Part of a small language model's weights.
Size: 26 layers, width 256, 8 heads of 32 (4 for keys and values), MLP 512 SwiGLU, vocabulary 7337, 17.2M parameters.
Architecture: rotary positions, tied embeddings, normalized queries and keys.
Each number is 500 + 50 x the weight over its row's rms, rounded and kept within 0 to 999. Layers, rows and columns count from 0. Numbers have three digits each. The size before them is the row's rms in percent of the matrix's.

# layer 18 MLP gate, 512x256, rms 0.157, rows 158-176, columns 0-255
102:515427533504541462522429430475549573503462577525538531491454584543548606424456567542563466626559546424493460504559489556459428522445548412546437575544425552541465450521447512563482482457533478443485500625509458561476495577499523518432562497516456470419429487475533567486483557572452505486521542529449554426551522436474508560542541496505485375527478464483516512474493443464478522487447476461467551547442560584461542520575521562422524520479434465574401522459568577502408479557441499521477383482583488551480514460575537526552482558499554518441457450539438498477542597457477543589504513612585468567459541457487542547517506425506445492466499566474514428500484453518491462435596541512537456520492435505454511533463455557441527474551399530486403409522435417467422493486536406
103:560436437457490443514524414469447536500575424517531480517516517475566429533592481541427448530494400507485462549484494447445363540526448553483620437558532501499608443349525547469482456407532515495496478527533497467500495510520566506493519506480548461573529439535596377484485592510466538567488465444443500597511396522498562481533487509493505541500476439470495551514476448506508515523446528468365495406579530585535441518468521517509610597570552491497593496477484577412515594427439469504564540535468523529460546442482516563450418575536474427474551553476514474513544513477385593424541460502539531501492517522440531459457551462478437512618498408507563446493523536520619515534453556568494550539487489548503514493430508427538450553466513462495481477546482432486479415501522518
101:496483482562491548461500411543499436456431500465541566434526500506454444416451513503539543570457475490524492458552511592503474556514499452627383401471456543514607556476494461537479583386393443420516508443479468536496606524434486464575420475434557516450519497557402485522520486527527599542468538546497506494464500417501421415558526512573459493525462433493446450439524512442578462501423463417464604460471491585475560415464532544553475496541530496492543515589499522461586539533488443545501421441475489583513554456451602543439529564572464471507411466562506537478476540564506485469570500466507565576509490568441564528532482525503515566467491516448527551523551455550538606465418506459477430479447546539508554584456477439459495506556563544533517512508556514363586489445497457
107:413540456535503451500493521474471428472444523403523508530545488509491576403476452528488410545520514496571463507510446555485561579569459422529633488460477555481491554485422540529551476503534506477554446518489517553508508522519491452544499467550498455460538415610511522543449573564501555477506476575544414484442515527518562441511473621509480474494602407568458563445522418531497558516460475584491431496510529543550570513489487530476408555497468433537495552462477446483497557462516453520463468457486394565547482482599449460452460489423537530556549546475489466545543439493442584623533473520548538425493471437408486502421569498498441517490539525443427444465517458563564434433446574682516448483483490518457441519394567510502490506626492434571526565486511477438429448534424549
105:431483507383512531478561571447528444435482574435469499435553526488421573549526533473508561518495467542456381468478498473436446474617495496442473481589492505569491481471563471486449421483484441573520507406434551464514536504535595571433552518440511476446483480429560495513510588515463489401518479435470472455562528437485524483511549394466461503566522426587487497543521559459447476500438458498478503548574524502492517496524640454553442571502502522498475496553464527567564503492528532553420436578535518457441545506550487497537614608481534534554485439502526452473557490454494548527443478550424520545423484504624506472424481442477417517504460628504422432624484509568511422526475498485540554616551460506503530449473463500519628454444531479538473372536459465529500544503556503
095:451502366473435424499516461453467473518549553512458515498477443509509451461533586558481498419441429484533513531496583547578538420479513508446459497414524525529518500440503437438526591515478435454494539506527503518500448523546451487615436505559423472510443536506489616470531488550486441589495561455471383461514591538567520460536457511542470541477474541439477498507453470574512514524457470447493449599421479453661544422586469517516513560527481489438590510444522437557620573429550518574435385464499445461548492507444528496598503520489500471403504630519439557505507539463532538471580491454588506504516534523525494544485525515433525569509438493455527637548531445458502434506484540430532564489475443529472443536427414457476511511444468494408529560569520572533441529504553558
096:484532515584523462503561462477438497486524468493533479406553544493440481393483539486524531423508482583491522524474562468552484460516539458568441487441483545527502522602492613530451441458528453483432426431481492456520531508372492453482504642508579460561604429523469523466504404504393415409548595563415561478499487465488497534577484430510423538472536483446422516543494489593539567448520476517517492523589442495532384475565441424520505431535486533525442526504512478440422463497496440505492478413424483484508584535482440515557504435495543483440490582498541569535475484429538437450558450507451581514561583417491525574488564531513492532442588534551531570522504536542486398557484577397510511585494475404539571469477450528594527529558460453456486473509539488566526537524563541
104:498530571467481398520531472492401536467554396520540483529461512514453444524499471423466520456557510465489430482531496576550439499509474579534549464546446468602536535529511485605522387524550436466541517454493589545528409557629452560459559513525461481465523616493468526483465458461528462537548536537476445518474521601461432504485548484440485507532496451490497543523540507533490523506468539493686442512520482360587465448517497493528621400535561474529494577462571445476469526535520580453535468441525456500513578505482507536602506469436434444536412480495538520550506465512463431459498466579436469485467500458470523552535565584555485571471510506431519430482489508437454506541510423479443453478433475538494353497412472489464560581529538524482417455479394530611515534461563528
098:466549550419466460499509537500454562529475471479482533550554489440395499461458557526485403528502446541463452395562522501484518488507554535484524536470488441508530516519388415471468587535514503497480493568580475483508476493551518476550594449475579466498504459494455449382441495513505476625527494473651510625487381411528495430559469463449530488501463576414523506496512536444496571444514411476532521407502541597520453472459532455461537448470491556491534426484475424492423437585510491488485428546429501526554507548474506531585554507502410517482492473563457528534477531555507578592591454553539517466545543502629539482514474494523515399520393527518478535461543536479473386507461449434485527478558528529520427499467451446421552528549477487478575600476617487534496449508608595
099:551520540499564449496644537407535406456497524621556469462473471531520486527492513598594482500481621496536512512464584581468451499475536536519446503488435493441453495475460476379514478485551451518585477518451413546525419568462489466489470556457628424512510524414532552453564531500473540482536512475495491516502503514515486642458484527515553518458424492526511511525489450507548542501499413399514489471432488450563513381466537524511452556524510476434383564458495496483447451456535613453461472549479577471485517483537501469491487481479434581605525545513458450500460484524557426501545434540494474517468572448495436452538501487513476458534473544462573463394582597477521523447624496492439485493480479605482421510442499557529519467433451467522394571568552471591461522564546603
101:539403561490517421446502545525594440480432508482515492541478524456512405504546423600498530525444429571569439515428453443575499517460522630602501453477493468531439463404510535549506548507465565535458503572373501513523482446552612520539489438469434466478501536503492484530503457483584499535460583509509463450425488519477561473511425492433465428509532502539584563481535449505540498491491526503476477530439567374469425433442524519398570485465439479427640451425501504553585459511535577579535569501552555476529543493520578423595552540611449520497433542499418575498518522518644512492517535455487592540485428494527504555579526521503447485443472509438486529542432554453392485429478483505522490456495483516511579501456516474472494450501445513546537424448503463505473429522569520
106:517513433499381496549475524469441454557551483459571435518539532404494650489408537565480440453497515482510568439517477464502479577506470477509536368497458582533476505511486554485401474489569441523412507575466442491490500576455475448460427523485522479422592545483496570393515470584451465548535531546469538531575419383535508548493472493403479468499364491532487573450467467499604574462490523473560535500537524518503546549494477489474495429442509500466594467475426492420488497591477575436496549511585473578538417509503473478514588497576492495551531468488571586546523522525507473474476511464577474395503463529447516510433466496609349497501448488485532546510394410512516513546581475506554485436546520493467525525551421450518557501493510593506581483562518542553507502489580508
096:430548510502526408488604447444534425451517439504611442446487439491533373452539524484526530492576571463543506523535546607453493454471416546469355519565409400517428484453517527523608487513532559512461491435532502466496453584446422497536496429504456458501600578539435473481550483447517525520587541443511491459417549542433480571491489565462496496479565495543490550476527542520531532480498504468557459510483554412485495484541438456450540469526485511537514501532518444445534455475538549485566530520523510525533521460508484462481458423491482487546526598507467551559509494472540530534470451523480607578421461461549435541654457430542548523536434487541401513490486409432477543586436528617465564460464588632514525568484430427487539515399540457493479495459439539489535409520544519
100:449435527485503440484467500504535340494420561567447545540419579502529483477464470537524534480484496474613494582581525412555432458547513516499431470562499453464509514438506482476478575344446540532476425492484478554473572511490479438397457545478550540466575479460520562524481463501510522507496498413502387557506552549469610475534502466459456490435480558557570513497468556441432556460436449518464476552511546437488555487454444422451537476433543556486559562482573439461410404497577500555478544566572565563496580529558444523538461456596481502484515540555466467532460493479530547474479425543561479482544462565462507542469474384550464461481457540634517524522499440578443482575462552532452468518507437521479517430537485484495537504558439434577559513605442479444498530512588602
100:455500503490508583424456520456483425462530551517455501536401591537475614505542459518497497481416507568538578524508545475552511534449530550533650559435565479442499611503515455522486541496428586515598470476483474513509603497515509368495407498526587433534488439626520456462517556474394415428491534547522558466518507410500431512546528401492529510465511491502573510566435452491528512495493442574545488438472436545495481576475527489567377548481456442458552508537418402522470519454600501451585460483489461549414503505470520583516562481558469583493529460556465472574540421511466535420519493469474515528402586514572565474412541430533527492460505505534484496520486451515556479473431570435537447463524475608432483520482454543530484481458429539514421527445475574509474544497459507
100:505492498578562535407554460501565512534547437514520487608513496407488532571546466444504459363456509420591597504449522560500538462532551565470499493496470502510406499477554501438473537492447477589497523548499434489568530519470472500569548387435414474473565436483465461488449443468474502513478459540508515383461533568414481496492553519628530528439525502412451399482568504453576533491446442532564588562563517449585437547507415480583418560549460529509443542588556485547448407548462529442563489499528463523546536518491526410460452585461526427576485548496587418484425451581515548495560485467551444559531503543579436536511494461520506450494477476519516540509430505542562488406570539454553415493572506553445452518499552467549498494453475486492452530495480423476504409461580466
098:479399506517434559474532426474464369549473490447500507532559575608535456526465379505531533544456445517450396483471444539533533451514471535424438532357509494492430534570519522558501507454598474525486555458567427504496482543506546517517540468497540513549468533453555561457473529529489462580498511409560545547424571508452530521528524464499481489560564550478589525496536495529499599437501459421511546517460435419555562544526572490564490527496507556461462466527456500517400467474492429456552454517487490496576595502438465409384562544518386438506547531424565529577544462565503449475430554522549526459480504494490412425484560540513552453526477608456532441435480629426449550550445462448461496545482469510559474505459543461571461550412492568458583474488450486593568502531495526
101:459560491483503502521541457497551499539492518490590503547473504493443455518528499545616403509428561424543416526497470522525444541634423470534582554494618466516445486463472428444521509488470528515457498522517414460504441400644569396475504378486473566579459445548543543521505479535520424436474460578561488463537488496467501515429409461515480479468508507517491566498480474527553505577444430545550545547558480463542457509519567514548555450513468486390544554514478518451498585502504592482531503505435579496580367527497529508536519503435423561496500485469563467535568531468424573464471486477440439554513485576576477516477532511631505520475528534543482444533497556512499476478548478590349397539540405559465449467505448565462492508481558523514462462532446457451549391446548438
101:585535434441556526426449445530526530493504577478599489547563534537536492433472464498573402481547510426520409433450420447467434542507511492491520417574417593498491590374500487490541520512429453471444463466468444439464514506463476496474502397512526514483548476593402477494422447504511494558550527579532481496574480585521521525517486536563572511492513466516462462497484514502541533538475448465570509501566535420443578510565481583553527402469538610510495507457551492544584538464485511492563455415506402602468507475488545563478489523415502548526474483522521390527493488445590514494539608473494517467462496531531471586535539460506428459586518372370541408458553500510551494528502640497492472521479475455566431522510509468477468501585547522455478514449484650499447440476526496
# layer 18 MLP up, 512x256, rms 0.169, rows 158-175, columns 0-255
110:432437450417436508468489425429424428472544469481525510516470552443443480412513511458557461524622550490415461488493466457544543465386463479524456497567462417571511511508490460485447529465563485525501545466546491513418639499530558522556506474431401449503467518539611484480484548562519562504464445487367479407424468481501483524478543555545557515543568454453569446490547477546510512508486515518512404501434561476559504461467452447468609636523453562561552511473450534562531464480577469503481577508383523527389485513539493484528459549516542441509495502469528512484571539478552443467549508484457494472431474510522479502567583594526578465489437539423458524427535546442459543416518492530508505458587603463503470464530461561521645599480538605572499536549511564526474438497507490
113:545522524533597522491542442440516424488499472554538505398533501586476502552596536597404484424533533546582448550506505454595419468525559513465527480493473491574531517432439485510406451550580503507406485557569429523486481611498524497489426495505467450597462562474483529568458502523487596555492551482538505546518541520524515565565430529487594485493514509521457497432374451462516473498567397524423490524474517488488492564505522439501520484481510569559452455501554514527506509455436576551461512530564575366531514453453537514538557508528587403428551507596541487359535492438465432518550462485447525494418491443456472452596561423445468466569462522506472507544493521504568477426430528492468588456472424471474563464547472479472544476598360491501500439437410502489567494518476476
102:444509468470450483524542541526503415505524427532552421529533507581558534374514419508575464591484411518539518514495476482527501496427497530496507550509462582505504621432567433475532519464385381402515561529589503468484597492482555573571424407465585572523500494444466462522505586519463459542507521503523482425419514478492393498463439522447430475516515515533574451476440467470455563542559525544541422433465558498494535528532568476511405582474448486479607512508570510541503380568498505495570451502434517491562539463509497501460553524581573597505497461516457472603527453538524564492482544467606496554520572477420495442458500512540496496424448531541552520443491398465477474496500406539549447561490480430500503477532534512482381516523509588509474410507531491437456521439595442
106:472508438508459518479529543469555637533555561556495545512417532414450409599446576534553460491508430497498564452525534474437628467424511534460511500565482455529544517508564529558449442515570492478449573498545558561452523473480510520406491506490477556544429576439461394368481437450476471525462419491513564518490463460520448501498342574505633566457490587505545523470420481454506491545464487525521560579543551547530564472454558491585497396501551542533534483530441463431490498459512441478484551484562532538493504536497541487406529552515491494503457520469567465572419491404546391485492438588514466485521575539550462473450571512508516508512503490517605481570498555541446470496517402488495507579497410376562514477521436502600508466478505537437452423493446521471537477454476455
112:543487431478452465479577519547436536408383506553506467528445432447525549462555494546500591537481504456478491519548483487377465455574469528443471567451476510429502497499510492568416471521544600444532479462533488475404489534580516486444534448506549521514512506469572439492510474524471506519451528524341575541512512576476541553502515537485499467559466470497500575440432525467522419491546476484499463546577525503396524620555517451414470474435417509539497520557614550501472527460580564547430506573476559480527491463443464561506404456424471460421484541448543461444498446475503387494547566355573493510519471546562422474536556578507463495561538435642506532587499567541503578555441437518556486470571545412582445528424451525548480474479485536537526536534551552535473522497478449
091:504487588439500565454458552486551523573489449601419453548516593577434496625455532543507457482501493475533436603596474420522492495512508551487556524567468426428480424517534515527463546471476543503574457468567495449506466432418516442462502480450440472422502569425550423496528424487467567470550516516468567459453554468453464547462445501471494507568506559585594552449589472450436519450496471513551546541535557550503567489452506560425421504601429498447446564518440611535503455473486527441538517487406406561487406460510510572509506517480437585512545475557517460555359495469483489424457484523460446493449452471452552524480498438619524466530586398515499400505574424543493478545547413497523476625480547451549507534551505476526447548557441546499544495521477545501500490525493488
100:482470510492499402434547462537456507428494525565462563501417417493603529522437542421497492618498419459481597499507584447476535411520445414523503504517594572422572518553547489561483539506418442489508433539471478573479489533602579481604482386514532485485474486570531457522587501387528526519432500466545462456499472522551504563451424513524533507580345552459528508473443453521417567482483571581515553504551435532532528552469566521527445483440465446506504509431526466447529484461469464491520561505526483449484460407494516441503504433430475471467525427485477518474550475497591503411445541551518546482499476383493474426451546527530504452491494456557547452435477550534504579516549504515485592523525502525433481580552420541552575512643512513425580456568506544455461588493466539
101:417484529396478398521493470596513535434526480413610479506442492526444446542709551464504500574561427477534581479442487483437375530465515514437395544582457530566540585556493443568449380485542481478502516402472554515565377488574461513433483466487554504495517432492413490524436451524587483532489546460522397587457517531467439506556561559521442515636550423477512474525450487426477558489488464476484486555501510500502497526495507476549486473493502462502427454484558490533498567553450540486553472605500528466513470520498465504456582523485473541502562487478471504626441479491542492503429538516588484493512461398452515517607464468482433540523555495521514541479473444579491466572559487541500509474415441541535463574484501548491546567482501481486447401495550562541472492450541480
101:521561521513499406477500529427524507599555474499478504511499434487463486502522488410467582543514428521494499486465456499383511520518443516486471538556522459411526441475397443530459468596484504474504592525478525562453537584553514516577543484503469484462422552593423463513539526585484543428520463525534477494620554407546455415520492515497370576466479466423438473560462468544483497468492575498512473478451492550521488535470538532471478438508485538465507431517476521517459555584482516558506454548439490596540472581534498511550531519595579446388614464462457611487456537433452447483592466536450511504437478481461476647503554479494570484517480472471442430506508415470525561603532612484572449564546453500402519536483498434511555497424386528500475504509436549541401469594489544
099:405565458503549465481460479666454562436531484519423507498532487475390465542480437501573533464491499547505581490527579528594539608454523596489391462549534563507512461503511418481521458513442555439524471442435554439449491553448462504492457590499640558584530531515475517485441457509496512439493431503495527448544506469518406510475514510503568414440442513481500493474540533526449563473481544479565574505500389538454551556550582480532520523477562402573543537506465458532455518531503560429558415531487508556484537439492384489532516518502514497453529563533556487551539445491473503510529486533477483436524484471494509528514494489482574547423467486507418415538412611490501543582448431460562472512467646434418470471566397515540520457465451484402474491555559399415535501525556533
102:498423532395519519491552506557533471523497480545509511496515420539491525449462535514454490565464483580612438534577587423502447544519536512488453482452415533466522576500437560536443588496484433419471479539420439542407587421481435457561478590510445488420539539471442536490523485576670535522545442484481445471504468482516588444482490531497526476515544519525502510434405548472457601490471571478558536477460474496426447459577471540555490564478624382493588406523516446519456427527440474516524438520545533424457480476493503368532621519569532557453500537480550447507482492554458519479474450416624564517525500485479489529565512552476418481545564500543503532444472544451418510539584410486597480545480500497529479522528555501507511459577538509491494491502430443515503383481446492
104:477516491486465422541496526466500496604406575514459463450480499487317507470385498484552415536468549558450570492514478503438433508459490503492522500457503439487426393495399482492441510604644524454480482500574484524496555495509525561507408462467506482367528581418519579477485400508522436525457621488543514550636505485524452547495485462522515528508500561565510606499461484559569529468467507570533375576438496510562456416465528514483479513527488541513492507478528536553551496492522598393446463501563476443509478519568510500506517540459500532435519498564524470504545544515434514504609520589488421501589501443472454554512530522477480482486456427546543508440555532559479351468527464481515484530594510394482483505490526486394466538508575499523513518558529400542504499473560530
098:590442455505516467430531508564552471475477569467413553565519536562541516535568459549426589455459486569445511532487483423478466464512499591483467448404543493535543542578505521504497512504510407566555509498535464460495448595462472565397449522450535533454472504621560562423555467560541515546451514616406458580480568429450486495454451401540451579394495541388631431428445492547533551523554493491459401440441571469525518518434528501453511482529540484441456479495497544474416579532496488508563492572473423428472533448533503490419497531497617475461455509480508510486531457570495433519518516474531452515540407543548556483446499503521489464487541544470504525543536440405580589483501587441501496512549495490546517571491471533477478507504410494472532465393577583448585480506575450
102:498486578568580470517528444483590406431376541514599440596440527576501489524520429513505497488450488570519572500556522551469405533524483458492445476484497526525478584493439524522544534422367559502407495418460553503519543534500441449437595517563512509494455601525478549416512470501584512453440506500468418580491491499494563500438499490510449504553477481497546561530485511402459457438529542533362395487457516450432584521451497456454529496444565513492471477531450452418527426473516486483621493448552560572537510506528480506518515446481491438458434506507472470437519453515498552414520542563517508543522446525570473422440478521575457456496499537617478514577466459540558525600425422510566474489577443432516476549472465455574533493550425586501489596565518484513581539584553514
103:529505372473478489588552515455559442400499494448411545428512501495458531471497462511556573469494537570446465484443514471545498474474391589467456449487430450552398474504443564562499544487340534497471413523490559472472577438508445458443488438560499547525470465620564447545549459540505512479514481517513635546547470482499441529438547520586495481559558548502497487596466496545539435478508485554578514501582394455531502388454420468486541536476443526519467574496611460565489451536567506468548578540500561413455497480522486404515606458530528552553448424543461400359440518582478497494458532477520553478508560493476468462459585535427527479564506556572477523595511535559499480506544512462488478553510553529508526552505508493517455515471440503577487469572443428477492485436531533
101:567507439556515418527415469577520516545571467465553442478500518526432520467500462461445407470564469503468454438412497451429490455484504489534515504471437484553443509474539395416495461469517578548532571480515495491484596582452459537605491421472526533511438432474512500506502478615458588505494514485529491468456499435400486475475461432493588446512562542435462440488530450596440528537460535470541477509537550388514555506490405551510530530541572611601442525535517499573549526485390509484462492497451497558495525553456509481545488432511589585576433428625490492588449556482496623451593554511538482442541502516552478562511562543531541439472522557606473522461509385437455457499488617554473452501589527461513460543495493436473458466475594496522424537560468450528455519529531475
095:510444492518555511503372537465433485496436544480517531451527514486463535522545465408448502491528531560515412574506474551572404553438518490560505454583451483528515446541529503448504520439449437453514445541534549460516512505496446557477490511582522460619523495541511439528493436464526520434490541553423506429317549468603580480577492532474423526509492417474512450540503591511510553500454498569497548501509523523646440485526460496464495533501493501549456622417580488513520476483483498503598544416554516560447490538430396485563525458461535525497589484519479474538554470484444546506557454466501582598490483484546406533461467495460540517415531502487531572476592503535544471414477432486395474511532440497433549530391415599376540455519483489606537507487593437507468482475478485
106:416489553437431494483439498558525573451497523566509537559434444467471464582550551588508457447417417516428472372563474516524519473450569579509517538527519411450579502508508492537474467475404516529449483498582530510486510599443482508529555452453578458535460593520416542523466520570607572493323534486449478508398495512585545552505509403593496519563588581436615512446517543557374469422502521441452518519461452561499491534502523446419492511490546462509408499429488451579474456496516497482503450502479556451416440466558600518567481502480559515483426492476553478459479515470516482458558446480583501413528502498487469639504543425497587524481551526516559506509478532469500426563501517454559621472502517501497526480499489515513534468530559507468494414559460466524432493512463486
# layer 18 MLP down (transposed), 512x256, rms 0.113, rows 158-175, columns 0-255
104:454474449511532527432566397504572505588515515473444530515536533503478375392508513418484444532595447532422535513534543422545508411483498474446497553493390409679507546524511588456411469471499535474597512538485471468457417593493480475588490542490541441474382548506485525458556457562528532466490570506519471505519501389458405538528517439535465547491498635521473460425434476561482582622551448456496513548530541547495496493452524479516534429554551483493483504443459494459510552412478429507571519491537457481448520367572510570447438535468489432542514437483486516516518603446495555573552469506435580557537493482568495567581511501405459504465508490510487539481498519494513482515534593450479545463498492510589464510471470537446571514548464529600493426482434524521474523545536492
108:492545425540501513613570492437391446478547494554566447477480586586525562574590465506450400523547493482497525459575584500458441464535486541471533476511544385463503397517620413503527497461561514506579581545524480451444487540549469573533378558461505439469414414482539579524534486502475491482415484458466479514493405518555471550502502558524487524562555445449533586465376529421394495514374442543455533478468575530506532537507491602501525521522521549567584504489538580490420467504510514473496412451462469533352523523509540527445531492441512548557540465526481484484478519456594512572550542447521529457520431481561556604448444480601501389538535534472430451495545514485501512550513563482447470479516455486548497461547495453469467427539447517473510486493427429454514484467506516
103:469524549522574526494450471506472509432460427451511509477548519474552560501418491527499458540527489385495451552437541444427557534536434584507580534474488478578453476504530432585558424466489538478521492453555420468529409460543495519489374526602511552465455535438484424483476590537483526503442450528551565469518526594459511427527537403566412522466478486462534439591458381476522513577457530464502531439584479524521443468485518454467496492522497547523507578463550495540491408454566457451510463594534536429476447497528430537547408497547525486540648496526507403433502598524554480449563395463526541543517508516510519535417557472522460592457554502553459481589456472574476543551629557576541504494551507445473462438618490501476490557447500482542469442557396487508505477438437509
103:485403508461552562539558366523496521512449481484432543560474514504568466526543542510482464433541480516438562494528522534559504427476468498511470483550452411604603460543572448407532436451466518534449488478556416499516525450522572452337470508540470495443612560524538518610539449472477449555473523526451486424491491496526485483467547500498532473551472514550522507548538482587485417496460547469425553517565350515501463529484398561463471454458582466562502510558495612499441438534501502489493526564491472506507542434444640506541480587486424446431481590549463520488532509483532461487533506533425505607446482469506574468565497493523514565533436519439442484557520519436520426472474439566524572466501488453503522544430571407493425592458578444471481514461544509532486593501554381
105:578524551535534536539515514498509547431526533560483483477508558443468625571469502497628493595533462479512487465554497472470541512520572444401517548515588514464517471459487464554457574506481438499433438549449530429511536514469455437516442499454483448602475516589551472551516461494575498488523450480536521526483419490438443546529563431519437598430508527437422514515455531525490473402484542490521480483449543444544544516437498443410425473502510491496531518571422557541428495461493491542464524576445582592444551376521491511448522487444457616487488520619569488506564362513528435429348528492447518497483555589475554489429535527483505478567528467522524508469497487454553470497488478521396434518513523410525531477482474467572616506522444528541553548555365574476578535495425546
094:485466537560417526477502543470440628546429493407540514487549506454467465532477492513468517608502473490498620478453543523554438551487510543519485485516501461458427525442421472529637437521565452539444471471481436558480539538497546550497545521492579535516501395522430484524553541418514467427565477482509523517468552515541427521421510546476489472502470547408511486431438509559556473494413561447452513484531499536519537496498595427438431483528498519521559434485480469510504512458500400503483434485461496476512528501626463528451455476469535505518436587452454516574711497549486475438425449550578471538465570488504508370506568439506459482432483543526592489514486551569495407554594495470346526516457467521502380615534549544578561509471472534550553502508502506494463456519494449
093:484509592519491525514575491453519444580511592501530488581441538486536467484460471453455544510488499468452421551449533540381476450469546482531462438562447466399578482539556551423490584481386495546501503532469489395478527497428534462477488488566588512497413515502520469545490470381573494523523463463504507513503491460515550448549454503526495440471509448581584455470524460473421497597564435523530495460443329462475465463453491540537541514544497464510539571551455565562518520482435485530493544567472586556508524570504417524297537523481491587494511577512506465493544520419520493547526501468469455531522507552418449433546526529529480577482453502530519564526517569493566562560535545494507503542556477507385554394498490514619449440505530512498487489504434606504514467484378382
100:516539430463535436537475527460509585518473479437449446454495484497451480533436499433491490526511518538493582515569554381495454461531455496440546495486476501536526562427427534431540411610447424402448488431493495523492380488619460542546534503487567482566468408401490478504489361566596533478522515519465475488570503427373514525493558559506494469526489414406532511467471464498461571559624527514561561507596587449546478570497545446483549431561507484540495519512522529468537453498511522546456486421503522470586537537500531508604533520507445597533441454463494505493528486506411491489499529506583468511442533495529551505473443615500461493439510506580416456428512502468532533592551473495416577466493434584567460547526502527495530510515530535491374414536497488600532423452567548
100:467643466469392485597484448529511434458570546583530493588468528509510452500479420517426509569418533482509499581572478568480551550455396546586456547514452395496486458437479501656513525458515483506459471518476398516493525406401496460423482545508452542444474503393558446494555586470526493505449541556400451470547456591568495465426468435597549522524555431509557552509452523448492447595541498478508532532472436440509505494489445472524520520467498494467418496507560550547579491456463511491496516490461546426460585586408481511427523493534454482501590547441541595513632476429554488496410532578474547511439500472496447520432574489511555533508532536447406517509472544595501550557589437478515556460531516468543591545437479468516454517522487500504488558459513502490519457501496516
097:448609485500514498463531462455555502665348502518585461486519493484528357454500502501512507434500495503540435483430543456520449391497456404490565484495548439457534479411557585486518512418481412400462629489488584468538569509580432555506520502566511546424537460456499453469572512573461531478549544514450489587523455514535554522501457557507511560453482503513463464429503461504598388578453506534525538516564495428446526478515508563475563515492495525412408494521554463512467437520514499497497489439523487531530537453465474450479541382373530471505506458547479497472545498468486556494587545499580514393499572435524513506514431546467421558530463564472575548528556463552588479514558436564499545562613473439530573490517532509509437561469486530453543476478482555427454506463494432
103:508473514455492509520585468491487520495544428508502467448505491495566475412493456530554490510400450597466538517612548533467461572411509520495462542467501533515345530451519483509551515530576477491443508495583540525526529538643501498586434596496422513620425604535468432519463491475548456424473519436569523422515558468520556553510555421530497490508447535484436503485482398543520508490481463428515494447462444490567471455564460478548484540590467469544497482525487426526543424534485472425519424402479546485470472479488540471516479516480442502503481523432560559489478561496588494584562543502474484608452576463540484511459504522434491620540546434570411471465477512521584518397468416496511449437439618541525535424603536518490504513555542520535433407507504453465511402442497621
103:514574499450429484544479445451438527500478509486491465493434580451458613520527575536483521515424479483512531444539476590550532504417461469561486616496571556463532575557534472488455524528464517499498597560507545488512530385488417509477602550466503514494435423483514485585587444527535513439486443394416478490399553554572500472544510467500491535552505504521551467406543427463509593469609402471404570457492443489538493541401481502481511500497507559434460548532494461446519486505505475542490438570554486515504479515420485369475572502469529482557490534387500596572582474492557595469539511504532533402542439452440403493524569589556567471514454566484517458558519499447520541491514536484441482440532522526570536581521472543494528451457486433539420481539415475599461439408518437
097:610553509555514539416454583496545528516448499490499539562475623414478553476541484595468542503454506426502466503461432476604432506441492457463513426505509556474543487460494509491514468442559571523503600556509468564519507414465483509551477442536402584464549426536441525525590503564506518480514461436505433513561528563560566500505462438348501535563379473556451557522548465584472491423448546489524487504612536458394540491407541463593487402448490551459500500519514444498472549532548439532462507520408534555514565485500431531515537508480527484449546533510457442490576627540556565497519430456501546576493500501409501438447475482523503498408516530479531584560581450512462497553593421398451535544506466489508428451421533471499489406477461594429509468525535446496486520481456480
099:526509483430513499536479468453492489491533439409478560452456545508487495556456516513538597440565540502514460505527454419483577514588502439435543448543487573480473497463518576549574515568555544379473459512492480527501478479589531511581504505535560541555514531549552543524548473450432434598457366504574491569486433549607489562609519527560480554469551440453537416455385466472491579564542455442478506559474526512508514538468486482504507524577466515538516384444480583466408451429489422554522492452539507530444536456375509513459396467491461555549551528506507409445465579561447567450506510492556539610485506556491501484497450500443482523529486515479481494484404490414494484536485576418522511611482570584416509482458466574505527468585415442441449477452426454406474560521530528
098:471531419507504464466459540509391465580499503479567606519568525544560587550513527572495476464586504585416491441431464492503472504459482446560585524456457517505499544446494492544455611393476492522542507532577515531464445495511442599547442418493446520499446540468545437539536387534400525570511375479438512460534415437430472511486400456434428528500528553570533514497569550503486526515482495553548469427580607533468574448532465493528534511409428414517464507570487550477535417413477486517531465411467508574488477553509615539564449545457515579615445470467464516485429463479561481496541453505491474487575487530442497528589518546472518478554501501423536534442510390446505479580520571531477451503470468526602591560553504458515519507523461466513464460513374498454530542513522525
100:429390518550547465536488498447544562516493483544618477444546589497558479512505526530504528515489483416494524576529366535481474558464589474511481467547512477553455514473526511553473452468396601570564507578482475517469418396521469524418490404518625515554547539525496436444498482469423472498454435555548388429462533568547485455499535520450490458531551578485531551442467544473520479503520558384480568474415411531519485481485437554546558437525493515513598489587511509552550524410474521557544466529529485499458501536459499449444500576452428489456408560486567508474487506410450467518410384538530575526406419474455432493463567451602609438495489546435481525526520490506500461482556586538514502491528574417438453563552447461495509558533537473588418526532512504508462459519500545
094:559569535508372579517533545598578512448608538578456481537596415456481477496563455503429499469495451473506528460555497542541472420408503515540512563487433520563555483467404480552549507495528485420518452554483496492443435575485461590409595522464491484516503483542457578536506497530469602474503582555554489441552442515421606561515531406494537428449400416523499561478513491445405552544490493478452514473497488484492492522492563468542544492465549471538486539440480397432547518542550462437483453539436542499507455503432592580440505573464453551422517470474527462518558447582535514503422542478482530385435459549490543445486517591444451479449451485403493561507399533480512558527540518470616488434545484506473555488609527548510472584487466512496438452438456511409516479502561550
101:412524487479451483509415517484508475394503564424523466573549508492577534542528519453478593485584430552481464529558479503573533616514376498476501524523544574558505592517490433461431510500552417484517506457482559444551537483459466564521517547530575418511535520549492482558542467577497518360561499471390520620477517525537539461516472462546477528492522521552490532454465556464465466540430447497534463489614462621526449482485527520463475542513550526522422469582586495485529501416480404465501543503418433540480540468494394473477562463515515488423475611545440539554520507473397489575475516472443503609613474525516489399493430443515492455511471441509427505507506487506406374419521474462535557442484604546456524606534483493526468532464472510497478511484452541553405524545437534